Each number is 500 + 50 x the weight over the matrix's rms, rounded and kept within 0 to 999. Layers, rows and columns count from 0. Numbers have three digits each.

# v: layer 9 attention value, 768x1024, rms 0.0605, rows 553-575, columns 0-127
# o: layer 9 attention output (transposed), 768x1024, rms 0.0543, rows 553-575, columns 0-127
# q: layer 9 attention query, 768x1024, rms 0.0499, rows 576-605, columns 0-127
# k: layer 9 attention key, 768x1024, rms 0.0505, rows 576-604, columns 0-127
v553:566476642551498339440468463454555610569584490544553630532522373497568613587509539435520326371527536522605569541450592483628461520469393607471451519400624566522506460533537468433461569496513461389543570494426538499512471556489556539472483414354439620540499564564571417605647368484442403474471621483491474536386518526551492572323402493539626471450547529489615486508543528544443545460493
o553:442579556563555472473572518629461464490627480468474539447443328495548447544485544471462494465528433589440544559510547613497490483522601460491487502594434392462518450454493569402519467483481594547421492467509514561494573451479449545383487447444511417468548521509580551484463447598529422442478442430457535414491543363474454588558456529536441541494525489570566487413494446394456575637448
v554:428484582580593529546458426452558468465582534435490519533435537461516602514449438523382584459382495550507535403489556448602527517657504593458475599420495571472383491467442535575476445418480558535565528563498532524439519545466487435423514493411552471496473606646556442567605475374396514428558524567545470522453395523519458522563605499491575596362559440473476531487550512389602508517565
o554:488531501542456437436535531537525425591445490549509472503460509589457452507482599494490447580532542407521551511521597506483579520448428428461496461428436412636478564533520527554592478522501470500599464608553476511557392509403435583491467519486466534504614487478554540528503523522494436403544548505569561482454509480447638530473467472543598464596615531591476497518484473466507453419574
v555:428551332487558575537562478415421378405517489544540582415574490430390447566461476413594505567556586567409470525427492532553611563552637629607545460485437516482542547504508528522449505495455429495441477614555500408468521531535461556555487504420506400534553489519481588488422451494486451466524496527499486640474605516594487419508468475483514390474469503385516519492323546440469531468471
o555:597592549510586534459531456521460380554474475490695604519555451407488484487476494495425478449412474463542516535508531517613541499478453687498542527485464498506491599441497455519501495467577582524474512417386621541535547480516464496549561461535445574481437476519561630454430513503384528546511594485510473398642616601508447496587427432434498363511507561512529396524494563553437563489513
v556:565504491475477546406444370476449559485475576482555477464497501494509407494428569596440488606492395629508530442553518513418423387389453476518426479521478373531510415459554369517450445452550444378563336492471568534445580496489509554434425487536489538445468534450481423400437425561462392440360495540499473500538440442672608343483524497543458533441557494561573536502485516412537493452469
o556:529464609626477522489580435573541533558417366572517438529516499565524554490506446509437467469355408512434446505563416594563490579439491458555427569625446550463586545490451522490618634576492583619469448446538538478423389427428432577503543595565438492612601483508577524485517446558397434467425446486475519535509484453510525380587542495466546435409415422473510468509479422490541406398513
v557:581317590493553485441457359493453409549583502456486352410642500451445458554466531459525448510585535522381465497609502482446587487578500514656478443577539505367425555559393391571515628562486577490484520544405531620534501540501497556488476499490498539461440584526653441590563456484510471519408504622484513508568416535467633551525489302592563447454442529525529387503513554491453567447425
o557:543525617334391440533589512489551533558549428487504539546475486485455516489523518427442502423524429408542481579450574522429640436546558508531493533490564609445464466528436530526469531568588538410520476452608449543521388538569418304530446417559590508518523518410528474503490506547496476530502495471599533534448504480610486508591535478453576503510533453645548440404488507557515608494375
v558:517479466453397511417548508489621543440514442506369537462504550553507479468474537653491455684492485508566565570563514510511524535515404537566632497486478427455625523494537447476447519497452449356408467490505509477532541441541502616459523471461490506580530495491473480386508448505589565492507513463520446552481466567517648423515621521532519487458557475623538495426560501454498581463557
o558:547560557540481470507527530564432470545421535528514517524464507433493523426483558487556472539529473543535526518546490522390557463602543355403529452426460516456451563521498483576544560526462424516496442492406421489543441599510476426499545481501453529468520428518455610386491407434474550511403606420489520544486349386627340529613516443463325479505450488531444515440497472630508510626560
v559:518640416425488591504432489438470565419478491487408452551458426510464491444399434441479523393458460477511471500565440520583438538566479367529432483446547368395527387475502419507541530328482477552454463510563502395511537469493517486435511545478609493434491432556463405541575489570560516598536464492576448543574546557455543417563430538488533446405575405435503551562453454553613342630522
o559:470513476515501587494378524443493481487474481467500530456557432457415422486431456451504520560470473539532440538467546532520475557559539561453546599418453465499622480622600545479469494617486534508481557537528567535539435494460485607487546474551522499528459387451582526478482398551529488470503483521565472627578499548442511538525478512550530518519448520494546521627499443582507537484559
v560:540529612436480430487567431427410627473499427484568453504462491513438407456572443563505526330465507405448490514469599514438415588536473508409537612494501636541357481433445418498525449546429489462560546378544598426516569455395585511586367469475581542469337437467558549449460514508493511512421490420366522492479601450527571425516483614454505501517574493537557493511513552371532559467526
o560:439578556586526515497403542493428515593493443453375510495546584582543567537570580513421560592456535422414563603467492592598415485470469461543530536513460506435523380562484471482535508486541586482444546436549533563559389563423480526445504386507583536509449544578496478488470591444496478591544506491542641385470519498623426469511510486431588468523451498415544450384467385503446520503471
v561:459538475425489529463447344463553451531451516425430485485460586537445455467501467546533553413366539474463495497536517494560557426464534535571371536438514467549494580484582459620512403413601467530534487563569407448524518431464503475539507595566481339488476551510520681458603359479449481545446545456649280524492496522485415419593478560360399615423525576478436400512440594440509477505567
o561:591414491501515451389467523501447461588537570493452514526395513391519500538504521433413615451462497561464362568522507413480518504529482455530488488448489482625394511560440565347550564497494507506486547510502469515482504457449501432493446494483500459524571451496478548467410505618510431483578337597453518521498524402508488594513401467597444440490446475575555415517470479500431475555477
v562:465499535525626425484482412512496590504509544485477439486471543545353428504443525417379503584615427456535482521500552506480531452479531375494461512608532452511416500571559443518562495535465463446528615405547457565552573447465598456562567511429498545462508457541572394408454508623433537532485488471416583574576563422379591506503611636397538538458479518463527557443479639541412579518501
o562:549498569533487463474445644485565409418417547497528469445502521481482567553504506496506413609560508502529591542486596442454332538517514432507556604460517477444554519550457504570525550482520558561505558467585604413493454480554561405522464532482503477580469446505379482571548386589493474536567452551579481501487447496523439431517368473605510470537598496488495471584430476493450493473421
v563:453428331419557472486399602515619588482508562441347578459451491482454435494578488452628521635511466485372489582578550415474432585609507504553555458482509493578533518503595385482547499544538484555516577349388510447544510452383489514456363384398475487460504361489403430442624539676534493511425557431422492450444522409481542494480518516576437498579437509508558544439465541495584533523522
o563:418493595455455438448459478416551523463472487581556552530542555418472425452523557470514507431538492467466445339412583423542612478481535521457411508596491571614473464432478432601539540602495458461483414490567461479485414467354507556510586455578540497536549430465502458431457460328394490609516607544491490494584419468435394564469581555478451525472528513548491456517439437600477570476451
v564:430524453544477558324360590420470488521540488342511427441515541390487461500491516446532439593427480382598466439540535404482423493565520398587512496434463471511416556480494557499540563523676548571501511522524481465390488610500457430439566556544504553517527549559543499519610412529659521558472501573561508462464489499570521542472570454434440473536416428573448500554590605453468536414512
o564:568359579545476451591473403434401498485530453559412605411487477559499445520614540367582520394524644495492413530540469533447409530499582512529457497523493482613481537530484551510561463435585413564523572431471554485507503495460543524425442482539477598612489557525539576392514523505532481459467557518485477426607472519547425371533472556557548637399615615458496467511517483502362471454494
v565:595513526515582460508500456620557491414576522508451524585463441572552499405487518471457429555573510544512410560408519504460519540430589451522533494489512580518428600633554619527500550477617437530478490557470537483555535454487547501475587595512451523556511478555490496631544588561576527538445444496485492482462507359650475582573420509451464358489516630526485553378547434577522484402484
o565:506524439452363542459439606528473584524496539467456467561517567461529421568424609480558498467639524503538481539554429376657471470521451673554547504511578529400428444458500506484532573480471626528413472537518637526572445459470580394453525366467414501563459530608455420461457443466507510521584595543508530559417488502453544471512483506403542551535506562604472613507490580464494506483508
v566:461516533522478387570405546607409459502538566587529571407454374477496428381486419460443630408531541631526446399499460449503501471530452529532534545536611504544402575576406532492502578439460480489525539490414416493641587527575494468451405495441512475539520521564515451559506580482510510620492530469504580550506447524626449603522540606581552609494378549482584478444570589569557482465406
o566:417519472483517540506429427418395466380510405518404499434512444455458499540535480557508506531600469368472472558485527466382548566551499496441542581580449521484577468475442522440549469469505590495502506596496457461606486392449539531527527474527534577506522456525438485445481532601418484452618438513500447506520527546562467545441555470536532456450446505542540498447513447520522565423472
v567:347628443464548665528379421363492451441445482508504528467382563571384540404549424434564430631523537542572473565452522534516479518498375429412506413538435512506404391521541559538478609484522468605538535574528507470556510484448509454529508520436453553483535402575509435519457404385429548503526435483463547624373440452557547411562582516533571455485451457473449457552550549539494634389543
o567:625420542518430621551536614592458509432621455487490542550510478505431454516518593541553434429503468521506472572433402480460530503432539602579548635494526481498421447384514478451452631505463449484434511498404362517499591561539584481437508543515596502565542555559467503584528568508465557489505495480624535485465461572525523636554480497624475549487518507453472430454593491484417414553610
v568:512539506530491430506502474557502588515511455587500603395599440494503624484519561541546398469504580466547457507488579441451633488583551533550532515536467476455564501550622569375491579522536542540566379452545462525509521481493584472455468435473482508589459457530610422535566445482549508520477387559506493371450521516482445643484383601425557410470419519517506494479382338546551608477530
o568:461427478515432381539519456544478409476401547539508470471596473517417454550481612410579558465463439449442550473569582483525549508453483450513559439410491438455494559499374525409433496554444607496530600474527487556546538405459424477525535510483517454518452562547485591521462596458536498511450519484482562486481488625516471449496674525474526430578455451555438600463487515565474450493379
v569:472473512500645633510444524421499448410458497484493506552560507536503503511527323414547533399572679451444545455491495561576455467540600449479441411457400574488371564494461466544484499499542399488524510571447455497586520280557607468528508435458518493561514597446628444456391558499439384565546450496558443577439382522540550410372567551418460425455443425468506464456579510591493427531599
o569:552564501505523581619486550518519454468572633547547494525524554365557516498456531474544534482506436510555501504401394443494492451440455434511552522422566591534401522605517511406452498425489411498461544479541496553585473531321487543464490359495438530405341496519487535456463471506483629583423429385479630610638434483513571541572520581450526527643480609453534477490483569390575433684360
v570:382520428515536476461530498502414507529438545428466522496432380387422400601494651522576486461408609472511461477524498501408501492421553546497482445366453490563515414510443491411509471422479457346514514525546532669440606423534468657589444416717572472420518438398502523535546413481584562473513577617516505469480465458459520523353449516535484490431393428586420521602524557433432487564484
o570:461532491597433704510542463599502579373523473599399543530535482372490547433428504483536527480455503431406521449399560533577556435423518397440498455549531551511478574615450425594433497538510538589588499470496418469581544425409443491435496498514514477443523473524610508583541399611431471518456489456452487565449563402432439507593491522439465552454568466441475426440510522559509556392405
v571:478460445488544405538488419574413519533530454472477497536469478557427429444552436537598475503418531448478551533458420537506496498532549558467499455494478554542587569566589500516495353529578473486401546525460505593530455488483595421493461584601471560519448527511600448659487449646487574341383437476563548564497370498509573564546500544584458583424520522487455466430410473355553440398519
o571:450446564463454531553507505448532537624526472437515563542523479550474541404493475497592564477421377573508504373572447422511537466474547468476511544465518460561497564568535436549528559534609617482527549481419587537542490500434595420514599428526511537499441527513472587501531510527468473552489443524469521526474427465455559479578570459607475618541482565527512454524527516512405498455480
v572:511459580630562326489486444510471544539470499560439430474392517508379555475538397521358576552578516485481487430504466417492473508474456518533585487594543620416479525550602508481586523428477494447582598510515462525480560552501631510508553486640487529485509437453571544452553523457491488362478519512508483391552475524508514622436485571457566500457542476526504495519482563486485410537441
o572:548541466386477482484420537452518367397377488494490463512544550485544524511520547537522479357535587479486506566511439549510623526510510453501414519558635495534475648530499439312433522533460519487535560501591621445484565441548593556521468476609504478527416509496506507579460465398428550383475358482522486408459521439567548495504474520479515502467451574513530411596471474423512565467514
v573:538488573512513461518412443542430529600541429359482529511415594469549476486550510434397476512624382529595424485471482476458455479512638486510565465566458403536487607586525532526597454454483417592481507501600493645520456531553517626550656569634501605452450479498440500442375567388371531500521520456502486451447517421515449448592627551487544464496506427477565586599555563601480467426578
o573:569492590466530519553467436435439508573426469532567505513560537648515521411454485496437445497488529535492664553464541523478456569557470427522480388506548441351500448522493528440443469467431365429570488474497592526551418575497519562450442487424501528537423643453562480468536561453581555530541554499532460488472473488586504510445383460587521543467558511571518489585408445522380486472596
v574:335411398424476520511496422453479411525419582449439373645323504387406409538504564501555393439424530448512451556477608531434446416436499461572505406391448428494511426497400579370605561565484395556540513369604546512456507503406399465516409454522569523510443505460509492583415500488448423462414495452463454488492456526705530499473463490490475456416493580553551468620459587534475545535499
o574:544582508467456539467458611467528629484510451565411630554551483513509506387544508496435433444678477451428480491547360413603360429485511507533525603463464478482543487447525516490522443384558516470479484411459587547520447451499560493425554510477482517431437521585498544395470573539522507494464419528630660523605498503487549444437587460487566448433443544585552482429451526599424490406494
v575:653435538582486508516520506536466518486539499372480562591513586545533455629628666460434533421443584508501445444434406546575492431616529513529452390498567547458516484482448519495495446547409476394514622475527583512418565451361460498441445519531510382466476563474609531473501553398541537359412474483524585459534474518508470402433539450522510522492421487539481527408576548472555471514438
o575:535539473495438530522494379552390506461599465329540551399471481529551542438512433519554560478618444535537548431559428505510513519504465484519528516425597484441513516581526388508526535420599437502480395547479382613488392488495610392506435390524519479412539507458577375464402565506414492550493455531367523528357419396475557394485526514522584435499463523443482390600550507512489447550443
q576:496546512467527381488541437491496561561480488440535489530507505465432511515490558527495456438555579575499536570489457393517476518470491502456539461539507417429493501528428535497512476502572547493424582458550428406479511521534539386372481485564501483447544515523398429540543604434451418509451539492532550543543461529507469515549479490522457515503311492471561424445509528556464557501551
k576:399546609460548428507490488444506552457475433562531509425481437476557505404526559538418487505543505487593525521510589446479533448517519449546414568537575486559461507572389509476504507510368479438460379492459487465391539583524506477502487442513492517549536628535448472447518570508454511468496546495412515510487541535552531526385485493475515483528503448496564341515449500588515588466479
q577:500537434562522470434494550480417440505496511501477434488478459549532523518393618520453410569490571447423481629606428524587496525499424561577512406450512449548521392588539370558582541542443477445533479463524498487515519526524572454549604463595528442426436464570457487482604443540565518498549488489512505584462627586529475545496542508504440472499431528470440553451436577470543498562485
k577:562520412605523528499497482553510518539447466468448604473376546569401481543457583509516434513591499522460515568347436502489464480455522437431588601416446529547486495514539476594542522508508413520484496582444502485417497511534538468513624474480455477523562551568450380558484557475496479508440585546503478529549575503383548557488447568501527539502494621512501512459434620471539423491465
q578:497504551544490524407524477489433524514545579465501510431465476554478567498599497467535487464406426541488433490548462455510508429555493508474503539451564492399561548563471531515500551467526519518534545524494422456479387513544543603449399561549510420524518485528555513514466481542537507522525543495488502444457520511539438556354503574520558396441404468495453481470457469488469476513534
k578:565555567556495547434595473560524488524436439464546427379453451463500460444522520522498501467459512491424486534511465392506472496530528476585544507479604630535539499525490492482457549483429541517536468454505457492460480497530479531562492472592500482499503503494490549488553566476529619481586447432487434561575492567547530458448493435491529530375498466518568536477472494555472554579416
q579:492498601494475428471580448486414487360470446546573509533484569522526500450540554616529498556471479532493551441478475466470535408513414464517466469565572562405471541527553512544507561532477597587475455525535501548463482540495501524468467425556545510521499466418543419418482457423561518582520507483441491489544476482513393490538570549487439508444591537483365445410518528423529520461522
k579:382642507428586452493490516555463494513433498541463483535463492410561373489521571469544490600477511499454450523551488462578556534577436464447708451448519485514357556471457594437510508465472559619442512419542444498509497466502485515466414462402506558469489372442537476541545474475536555510471468409479411480518428383559533435477562400449457516595511568554490496630492501508567568611571
q580:555448547609412488530506540508556535437541504478525456507474493421497475534471587455462473509502414415392580588512477405498425515557469489505468599597569478503568536491480492493361537508561407436491504518530493549418504395538506510425457432579555441490468571540511483530517419516427524474427390484481444521475554492527500451527467437537562540439470489622425494385416559522478465565397
k580:636530534565531528473500501516558635461525481488498543568534530386450495472553478602506492466406434524550573567558547613511439601534561425581498500532437564422464430481416466447453517405536386500467556554464479437496500539519430477395537476444479475483427529442450437493486546500610493559559531506472495561448383480566475527583411559486499522421549519458509483514529569448436467502485
q581:589473485458542521553595543547445443494505551458488483529528469474507473491482479426507604428488426529502482555500508474425459489516474477582577470567532543469481483539518460587412510442484450495530561435448444464602466515428571465593507558554535476504516528558458521444453505498468584453539515484450556492453563474528456509506523556563488530441494405571429469520527489491428477435608
k581:479457466555582492543519417553461496465509334528543482506587511480472509483528560478532395537454467592596573470494459505457416444467487468533607475434467509574460463451462435480504479526458460520555519486386455422473490473614575456617569469567385455565503489501469542481425528449525478499577503543538456430559518497514472518503589475574502389451496506557533541586531337426529532464517
q582:447391441442424541520516459508564566434502457484492481420479519487515531476546408490533488434489393535385438466453430427525455464547470450634534547411495415539487411572513564517500502482486508555489575529568561550461444461632574474600507480459519470588495565410439581500549538445456509528536564412514480523531460439587440488498389622569383563488528463530458472516508519514507477503467
k582:544564592439500531449507524557559586518486467457464560517495632522468494495578426404520517480526484439494551483406480417577522472536439439529498621482574480518481435607465455463521518465566477518485542525470524522523502441556574433583498529459487529590550540424429459513489475497538535455539499403475522481558561491519582447490482566510481455543478499585518512535415504537513570462502
q583:537476514553384520546479520531568507489568456487498519429512466466426570468477583477567527484482456468455529478568526463480406527554507511480471478489515630506493527492473474522559507466466463539502540466416404520465524429542583525506421481464503433423542453467484531497514581503437530551489482409582491499475562469557463545439523497538491454483548450598479458505580456523453498613520
k583:541443488553473529513495431540440533454578498542505533582497538519504497511494447588581499430532549536636443470551510446481516451542543498479487491466558418451484422434519478528479468507509516655477441535449395571524519423428506425571483509512525535548517447409494478500468547461426530531511521591574554542455512385508570464444561478567443444436553523526454482426540517519497539450509
q584:430499475440525559477452495412488471453549582564486488537434528494558528505413535454526484425548543525525547409537448521457516573458579548597556510510495530553523512472533505447481561523502463572525504423543444431422557546584504455374480419449459475453569455645645492525515483554500490499469575478485568393424414464442570536471472555558443568439479498479434441495448541488498466428497
k584:449479462525462458419456587458490522499513474513597517543548378538492456488522476549460484525528482488526530370495441554495534426590510438511480413517494472530560538546466450597401439473544442493514451482500531496377458519549482490448496524539501554561519370485587555519472453581540448434402559536516532466468373467453458530444396414405516599511551423494563428506490589515530509462567
q585:513449552461536519470479525568544481588439545541535535459604475494544597541481461510523418520512456458464442498509479519438484451475528435483529456417463496517485544524464530534657430535427505466411504657487498520479466533564544537396388444536588576477506448546437473484435585487438521376534559417518575471444545495451501421504505521483485507398509521513435539541422428470432561530504
k585:536547511458496493538557568513523594472523522509535550395456531503558637578466504526387423534455525487497479603496463431570506479539552509528553467386573480491439466449469495554445439590507431428490432525529592562496485443459449412567528441485504634485501464499527517499558517485525548444453535454563470514577505538525521499471524447428464447521490483625554530489503460475443591464458
q586:476489587528511507471463495534495472513426545512409507446677531511459407498491477437597549515506452478519571520472506495457516495488583515415462535599470487439510577504479445512605564516505511517576486558551565489512548509529531476584476527547548438469492561525499475530451449569503574445482551544534550489438513552406429479449581439573479572535536434479492456549510441444534490462383
k586:389501544504529581506480566467486507492532500461433522484502503512505409486490622475450440416556483429507518532538492554501504500469529555522505539591527451533633563515632484542421466443428487441482510530585481516494531463532461441504550404521492480430543587557482476444445524585642538510501520545480563493435466568514405451513405432425519497397464654462559562531577572471519557496495
q587:457519584554491507470473505587586620480455583534520581524546549561491610508590457552562549544585594574648549447452412470532503550524427458582436535408483493501479616503509505357521567570508500485441587422524554528506497467505443491487525487464531476564530478449468485517453459489515479480478548426509517534486521483508463590530496521607432511487558498565510506486477472453510488529498
k587:432451476568510478533378544465516405535521539540541605522370378474496557453545497473493509495510443539465426461498444574488473442521445481551418495461522454620459486383496495430528501393457517470478446476467475471469587474500434557461537483562546438526506509462517531394453478507600555497581464430543559435583527449432500533462395421603481502494493532492484528452624433430513422466433
q588:553490500448446558547556491536507481476483558466552537528461450452485396454387501504552433487384598549541391470465526535408495479461558511430501509498493543462527515514520544448486492421534576416602417489445471538434312398532350524539495502575517473497435521499481433497353501598497537510477290579573535415454441469466563695495524532477526528579557568502445575436538480483584489535491
k588:567554531519415416555517462482592352470452571498527549602537523525561424506522427502483537482464457542472426569555530425560516572542423472429420541553411495510550586469557537605446495413506475390594516471490545455580432572520583482495479407444525463576571504514565456595541497492493526499404475374523514612526451503378566572507407536482514534596440586502482449411510582482501580523478
q589:425587565485487529511430385556558557478477487508509487541467639515518512497486512503502514512463455516385504410430468469406553531576501483465512476467526475470479449505511493498473508515480542492519524548499492563495557528423499491558488455417404563462549446524453499503486580480536475508434456425488476487497524448502626507477484387488376498563438449463527495474480474517529467526547
k589:486429542384462535509473364515523349454521487533490558476590520458415508460476557432469499554473491455438474581462462544565464439503425563467590425481535544450456474527470535453467563550562526536477511580368446485615544535575437511553534508454541402441571502534627426524468475437484430478526620507561548425538481468578486517507395528466547467540496435510601511509543569429330438495554
q590:474510493533454462548514569549562517593508487370536653623534527539458492483492343480487500442531432608476397395486488519541467476469551521553527494495495497465495454437406508583562529603505493464467476472444594560549523513550464556510522505490508467451596436559535542530439512494469490559378422538504685458467442464571416520585432502534562481491487523485486412515497489520564450575444
k590:484609488476498478569565567461445545527509516554490472519473539562499498545493453486530484511456407545543465561489519516563527527471517457404487565549489563470534549416508543500454430471493519366464476469421500463475530525535469446496514499505407503429612527489608470530465510538485450453461500543506580503522462570467480406514546402447614402515472467521407466463574451490495519496458
q591:501607459450492412522494467443475412378493499476467510530499486507565507512469519522518521446447491458522455543474516504406524526505600477505590398471480447471488435547439448461597539466465497527520450520461494598504478511510450427437500585540503579515471595409457524570525454531451492368445439493504497457478486532411477554493395489304513560529459473493451469415544384440591552628532
k591:539550431481510542536479517554522493462462567497444484550516518577539399425639570529515459497491487501487425513458587578514427452418492479471499422536412524500487400442478624544616493480465497570541481525453492594549526604478615468468537493529575520557466553452505432510534520588416513471478490590548427493431532467560483546508474436474476609402474520413575567469558546521513492458573
q592:499530427503471524554448518477547518481486531526416422503483528443509548500540526575500444439576496535478451564541584524466546596561642516507544498435443450466530469511486498497507543547484461427414486448428445497547419472548529463525543537540489376519441502486456460494513463585459452506460581427470401545509495568551510528422449513542411488420475495604529525529562490539589479587505
k592:428472560583540564486451503472531434535400462576482373418613567570515535573517393426553470505423492529462422445452568461434506529491604474563580549465463460540480646508525506473488514525565425429451537533452559557554446547478542521593482490502482505375470453443429458531526611528524430559511554435453509609432543510470445596484426592452485589449539576513550533490604414494596554499448
q593:502433538465462481473591429506491513480471501311374493533508503481482455487484541551485524492394501565494541605521504489487471495497482538561553506546562434449654441489469505515500510530503634503516563511556476546571512506527497447399550455454461520522493472544520570552509476488536498540506514468507552560497493500516526532535414472514504540464466475552563517430542583511476512476390
k593:605450564472484483457544474431541516444431479455511505584384477432450570432476503549503498540427553502503511489433478487453465371545502442491424432533557492497536512394440485531545487490449529534380427419544556489614398465483459492533552478557532563510490586497481479469492544552429420609539490590477468472454633459441533510467546501551482484472436496522460505545490496413478617482473
q594:559455530469577491558444493512513542597441571529442418477512440468504572437427437443501626545479549522527453462509479507400497421546599490481537481476527470481477490415473514524560595388533440519498429545422429379502507474627491502495441449498559424484553448495487547495569496536465420411612509490552515567497505388379566435439537539430558503520482501520542467482417406449551450454483
k594:434423557582506423447533367499524524546459429556446394517546452499531553508530604572503422461443557487476603534418412553469539520499475423500442482474544500498527595510440505515514468492522487479508446428490464508397481536546515443607420524516441542517493504435526497566604467482478531403492481516511406581447437435403497464464553499493504627397522470482523477479393433608488401478457
q595:621469499521509519519534482552532556338570407512480436521563524431458532446521477526432520486516502479504505498557464529557468416598520556604548453432523528494419402468440541478447459481472532462524409469465490552494536485487597489553564421510562551459516491388541539429463519534552530489526490467585533498501669579432500453431486456592507499548431467491581502498452476523480397470495
k595:544457544508475558463473457470536477512413514497504427508539465477534535587406550514444519565444517571440545611550483544382570376552586498532497484535532556492442520471446504457507468608505575592388382448484429498462529452419528441486491480513517581608417491418570493475473472496430593445530531493450524417570520485458382549484508478534493396507542456430493517503498504497597544542435
q596:494479556621460562531510411497506639537507453483479484491441483579465453572555508504547505433529456555550492467433484557475485507539539343513464567527492471492553539485506519555510451531487456435543545492539465483505614443545512534511478488456471494385506494534566577588545452508492479502531492464529509488531526485498604466452572509514624515489575537511516583442532477466504551433515
k596:571577481458404470453508430478607597497457570550499418476466413368488514540511488454469367572469492497535450519524578598480559525448532406434498479651512575489568524513443450401494474537538483587501546452480564474566519510513419535460636564468543478471460436504482537512468494519522559509579487538536548481511554540507444442428496501613463603546605543473524423519604506480496513486556
q597:487472531527518504564464511463511428551533468513493564529497451470459430538468442543452513602477526445542494484559534432526413463535457551523510482527454471477574534493481492472529562473497443412437502395476475462543616431466452568489514420466488499596526460513453546422442579605458549551420512491440441440551498565477362440479451542581509536443435444460531572589475486561463583535577
k597:502510421305547518495600443448461539527501498518521537521430606557460464580502418467492448521520508533532547512521495448445491531588496600477467458456577608493594534581453551556560457425518513503555508442476413492444493554578454494524530480503448495477500428481494496443475481531460513533438542562545485339559542502486512494416549602561432494398549492483591475489554545462469479480570
q598:412491474456477531508560448349618449517439604419492556517451480546509598608464582479500474471426483485546584555493499495506489459429530408463515537522393482509464509462609460512531543603510471508481526434540552539513409452478452519464578485608524505470571445480462441522496533634556565572465415450520478547516611466544513473553517531505412462553530515434510535428523490385570601496481
k598:584532481604505579535618574508473486495573497403557509514443504513550547432496542529530573581449547514665571497513490525505422521452457537551404421501555507515499488453489530564493516477597507504527485517562516478389456487571463461424548420479488472451437518584426539582427466461525472496469442454492507519507547442473477541578512473461491570519482632463417558502506536468480577414442
q599:474515518529557452465541577578538579499501546527562511462464474452543525472514583539501446517501485474478592497470487507457478467496493564506390427409559563538513456513497523502567562573494447449551507469586622348539488517535495524523457523510389531474566396424572538478469558494552486470448441414546511513588442426467521580490540440487470507377415449617411528575512560456388382527561
k599:611495516451516507520503503474495444488505570559485408541487460498546495567542610494486517555484435482542511488543498492441423496533510620477447437491470497502520475541449508495514550510487486477583415529430526474444530567489494614545611507449428485565656492503544468579482502500561447454450509511518533581545450561465463493647511508472562497469515490469471496549421496593472442504568
q600:536524441406560480524478615563468469526476397509476567526508459431468529546431507576583533430470483601544502515511529454530459479510524507464560498567549477570504571506426508462427469566463576491466589484548549515504518460504451500619567554453566409628462451496491479472401475472536499490512526445550416519577525583502447526477435503498494516430484443504508610475456518521536467427522
k600:499491558493448527552605536455461412441545547583499516544558467478455409490494547593583421493531543446429423483527519546462521450524440558451564532510466498518495461535464462500498502391535524565619568493451429552566417474463622567502494510573463452451506529497399428545505416535393418470629534477547410464405565527518521562434488479504506532539423486459442501413478476537512442448577
q601:477525549528548517477440528355554444534469576483538466516510407546454395540519441500465516527467522351462527549497524511607589458434562584496410381505520407483497440455419566510486558404512493510523491505438542490474538526484464510474522500485488508477455696469443556526554563446433384552468471491526548488506486471534531388541435581492479396488478603542509528509520606482476533528545
k601:474495637517506532599548604512461543590403472426542462510539486475531494567476474494438449558439488460483458521593477474482493550515521552497414537477494550461469494499511580478468525444428560471527494397426548561439436394417576511515446493482559458379501524442469499535496513450506474469469433550560435542459413558475466473512498501460442479626521439562476425425503431455524570489445
q602:451440445496494489441595448450483527495476476434473557504555575516488455516510496531498525495549589516549475490450398495527516477487526540506455536458548460468597595494454513566444452488492547478493552502485498558494599425487523494499491489527420534529489546530403494470479462526571473440421602438504457471532380480449564511491607549443570577417489582531451480488507496499581640489488
k602:464507477514588518471577456478432569570533568454392517484446568539465524468412543524460463482492552491543527572571406490510432554544518500629508595622510506505526559466482424439490571572434542535532600460569609579485557494500554457383506349398505509442499569514528556451493497501517415447485541419505514493592473419552494552587487481531447522579586474517375531440459457495572622525503
q603:470533533434483561479522474474578527467537434503530458505481536545548581597475538573460565539513553447483519430555512460565515525543494552521466538510551507472519569561433551450603553547438546545535569485490407452559447473525491419485436619463480481520467457422417505364498619509655547463511499512475548509499520482502526396515522513433550497530496441454480438505543588561411495486452
k603:545540492420434481560519484545469555494553464573537429421489503525391601568532563487514470494456483513602453550452574526546534547562592528509482484531565474454523510589459534515539439481512431535522515479546433519422509415596538443500536473431498558466591440474517500396568472480513535429436511528519502485566498507482553474610491460430479517572436447506511435470405547589448479501484
q604:527395541537502466529413506446448415477536543520413468457518499484489459483440512468513529512496507535542462512425455500503516547468548510571464462452531486451567481479497640434607481526431462483445465466561500370581547560610485444493317556521461562454562417470377513473596518524524586496426484593486559499512505538600484529490443384505518535506414498521504489548513523434497536487492
k604:509461462480609552437440394519541573420532518511444467522475500457504482483468595515506486479507545579537480489421509475501443577478464435530490477523410546490545540413481510511509500514433533505412483532491413459567524499519464522453560538530514515390523495472417501535438499442473576568556549476528604513510472444538572481516447476476587572562559381535463479634493416497455498430429
q605:526501510479517523536494568508446505569493448389557520483591472507442562485459574503562580464511543557531403477439477575454490495558444417412518506413558481509439425496416458488446447517549559438494440622437572487432454463583405528510505486510500559542447531586511460486554533392447566527525515594598522482509419506494426561533510463462555444507472489493514506493502409492587460460555